config.yaml
n_layer: 8
d_model: 224
n_kv_head: 5
norm_eps: 1e-05
positions: "rope"
rope_base: 1020.0
attn_scale: 0.177
lr_mult_up: 0.714
grad_clip: 1.0
schedule: "wsd"
decay_fraction: 1.0
steps: 11323
Each number is 500 + 50 x the weight over its row's rms, rounded and kept within 0 to 999. Layers, rows and columns count from 0. Numbers have three digits each. The size before them is the row's rms in percent of the matrix's.

# layer 2 MLP gate, 576x224, rms 0.0503, rows 512-536, columns 0-111
098:545525536448580494571506488516443589495466506477509475601492504526493489605490546551422519437483509571475518457495489578394492453554537479572585580518501479445482530537480522518517468529564484523553569469497619416566581537520566435587454501551410458494485459478545573518537467582382536489558467431533432457504454478524540481519595571549
099:540486471492456540545533485453529548495433524556496504520492539554472562508495518600568493462519472490540530569486484501620586545580543535470495466577430459584487577519507445492497519491492518554385426463545461438485521461471489404544648565503499473515563546549497507579540398524492551456502502511534444555487410445485436469466490407540
106:483434454494488486493595512555587439570557505455514625513521560538562503485597491531504526560486522568573549538525516495535516480528507433545545508488514397490500446426500468486551518538539493521414425517530560463429497492440473455567484469556505443582560484593417426543541486619383539286557467441470534550409468488435532549463509523577
101:443465484577495504459501595461575387416487510444458600563499495534455592479463581542487492511544469580546536425475495442523571507378496510559465468496419444503480539414513510541437557562519411500487467533495395510438434502504514462560538563498563432489475586548457535577547479481471485503594466595467437491402456552441561527476513567526
105:529541526506477587488482467576475475547507470474488507319372535479559501585487550495489520476546589491550522493537536522401496493531538430393522499413527514528510409511517461519505538467465528539475553527572393530479511522436460467494531491509548564527521470561578539517408517501496558397447565522533476434419519462584507506518605513492
094:454525411432480517393503477442522472441469509486549495483513496482476548430526496579416508523490525622445481495555478487471496585499520594468382498530521538471584527505516533516492549426513430461486418480559531491427533548605578588538577447436436548437440487479557442477584597574471568571492493555478576604531532503518425447480514436490
096:518520499524475462404520402503484540655499491483431349466514549477511421530434466475512561506416506476479495529496547522583476549430425494574481450426612529511437491519528582493534525435462440581566473421395607523527639539497551501412536464510530418491623449488501446506535469560453485441527543451499488583541516494426506420460546598458
098:493546498545531561526492481439469485539509540541513564445515526481463567475501551505476493477528574487507457519495544518492432556475536534420573520463496465449575470468517487493424514547462455585444537449451474523448433513397489581500495511555473552482494501475569498583444432501495541575481521496544417489541512517495532405508440493481
104:469413531421517403450493515514554535519469500551512534530453506514497520419405461521523417510589542505450396492478522524490474573527583488574480575523473495473543449524508528435520555496473485473556529514461569448521390557486549538417526434558575509488466472514442572576525442432461450464516502489571426470529547619575495575498467517527
097:499562473502549470557510490514518510567503529383563425471489443539559496567480478492525469487512516458411497428530502531586500510607547521504583548517480434479458526466560452554542607514557467492556501523505502544580566451567476507558596507537489537626545502494495401492515541429469461430508525495541522420545417435474514486529413486493
091:518520537424508443525579500556508550451506541417559519481434480505463445540522505440561533435468519450457472550407451552537468536512487508541557481405422491474474408485486486555349521496589539430541521576475545554455517524492518592567479488542550518582438488514499541553664513544466559474505547508462564433498495488531509516604504484533
100:452485453441536543545414513491474583518478402541523472503566598390471495451546568458474470596517477499491482403509466505489515558525462452512523528508466534498554512608508557503483587411461501511514423493557446528582466471420487505540482489468537539473543613628453540497422473484395502489563554566511566523557464461519487480487495534519
104:515446517508579536443571475482472504519621479401427458479498547476524490505537578539465562551509490484463469513522626592430528542606485529558608472412540476426438406535562480436503477511464457460507534471547451480476560570524469462513578506505460482542540406531493459435596524472526466540447471537545508543547557548550512472579462487508
105:551493596529538476454570438572509520599435546459387488441558517593565509491514539508508530485534522463547539452475470450446498575507502574489437512550596469521453526527374522508599508492451367505504506457410494503617492413541406411500479501563522510447401480491473515440552562534485459396534545516505520605483571409573471527574557517522
090:495544548508496456462554472445497607542483449431459482503469440517564475576599444434571581564557499472472495544469480446481496489522486473457563568529455493509557623581543477467513580633519541489551512523468533558474476429450490442386511544455462472568434549488504507535507468558441458517459544530514487479473564469474485530547501497516
104:584524503456525507548579534498471472541511462467502440532487514522530550518582567518441473524516421492527501578505418422389506489503511481521462485504529563523513539486516457501424542500480491446610584554498450540503531525553506528438449510497481497545446520411477488550378491504497511541505541483380436492523504548492501501645508480418
097:552498518556496548553498488550505504550515628450526493472487437450550488483540457352484522434598477520513405496581516491567509477561562518584453564520509509513458492568550564616534502487596550506438445531427563611564465565446459384455538454551523497491505474605509544456511537516508498477477446516466434460560504522496541500498489544438
100:470505472436478542526545559517510559509514612503598525478544552490538451485410408508461549486543512444496510443482440475565460559552462465457540576529485456480532566486564470485528413517594533564409503509364485411550420515559490530561497513484481522531591524492565443521516487451456498374454477594465476470497550475408574554519431556519
101:482496469379412465425549496546529469520559412481507472486469522473449583479571460492493466402499446570384529513512507419572473458533447516508425440587469435495550434589441488527582476525580478545506510532536513456473496535490546573513523510427492518487539463517468422390499421456465501460545509560426479563518498566520435517436425523560
102:474430521481515475488559501500523502504510591474534498488482600438483605467565534545492382543555545507505462582472502477481500497433494473506495498598461492442482518534482501518481500560499455461591571471509420513495529526530473431415445508534457587463486484508637457597454408531585544494622459468526475602434411460452583537419451449480
099:536469570523484469577483554591549506568442531417420429525498484477500466509500553466570538516470527525480489543432444571508456445405538502515470430576500587452527463560559513476518453528485379667479434489481484474470564528570544540535464510497587503454487509570395485494516567418483528418460480482535545487388494500501427528502514453439
094:532501534481468448592521527580471562505462483468530437400527552432484545503470453536609466516540540457476492555528507482501504449499546494566538533447453448459473614501452450503463489553502495489442567466575537494580499559616506430465453474479565583440521579472471593496502477473471385533490470490515431447461577494565510530399511426565
101:472506575523528549517494571491583527549490458520532464550509564477572585456481502596568478551577462545409536514509488434455506334473507526554614519544554535432581443511471474519551476489476593439487552467488511487489574454510553483572478460478418484603441560607544387512581536442493462491536469465515463527437419494426505541511536432582
099:520529430436527523440522483520418499433545390452477447587455514446488502660433443520533530478545529572541564483478608455445469512556542589504536480530496535497452553504461565567494432504567527497466537531386494478476536546543564482471525517563420436549443613491456480480467611589493406485480415559539379514385479526513422544484497537436
102:556552539451382483513473491412490459525385504548545480473498559561461462411565441410415515435475533599481462468420505527537426503513448459398402533502526463421552547450393538490492496471406534433439435562527515512522505472428431530511456506466564512493569433603451461515504405525408528578464426550498544503536502442486512453484553497553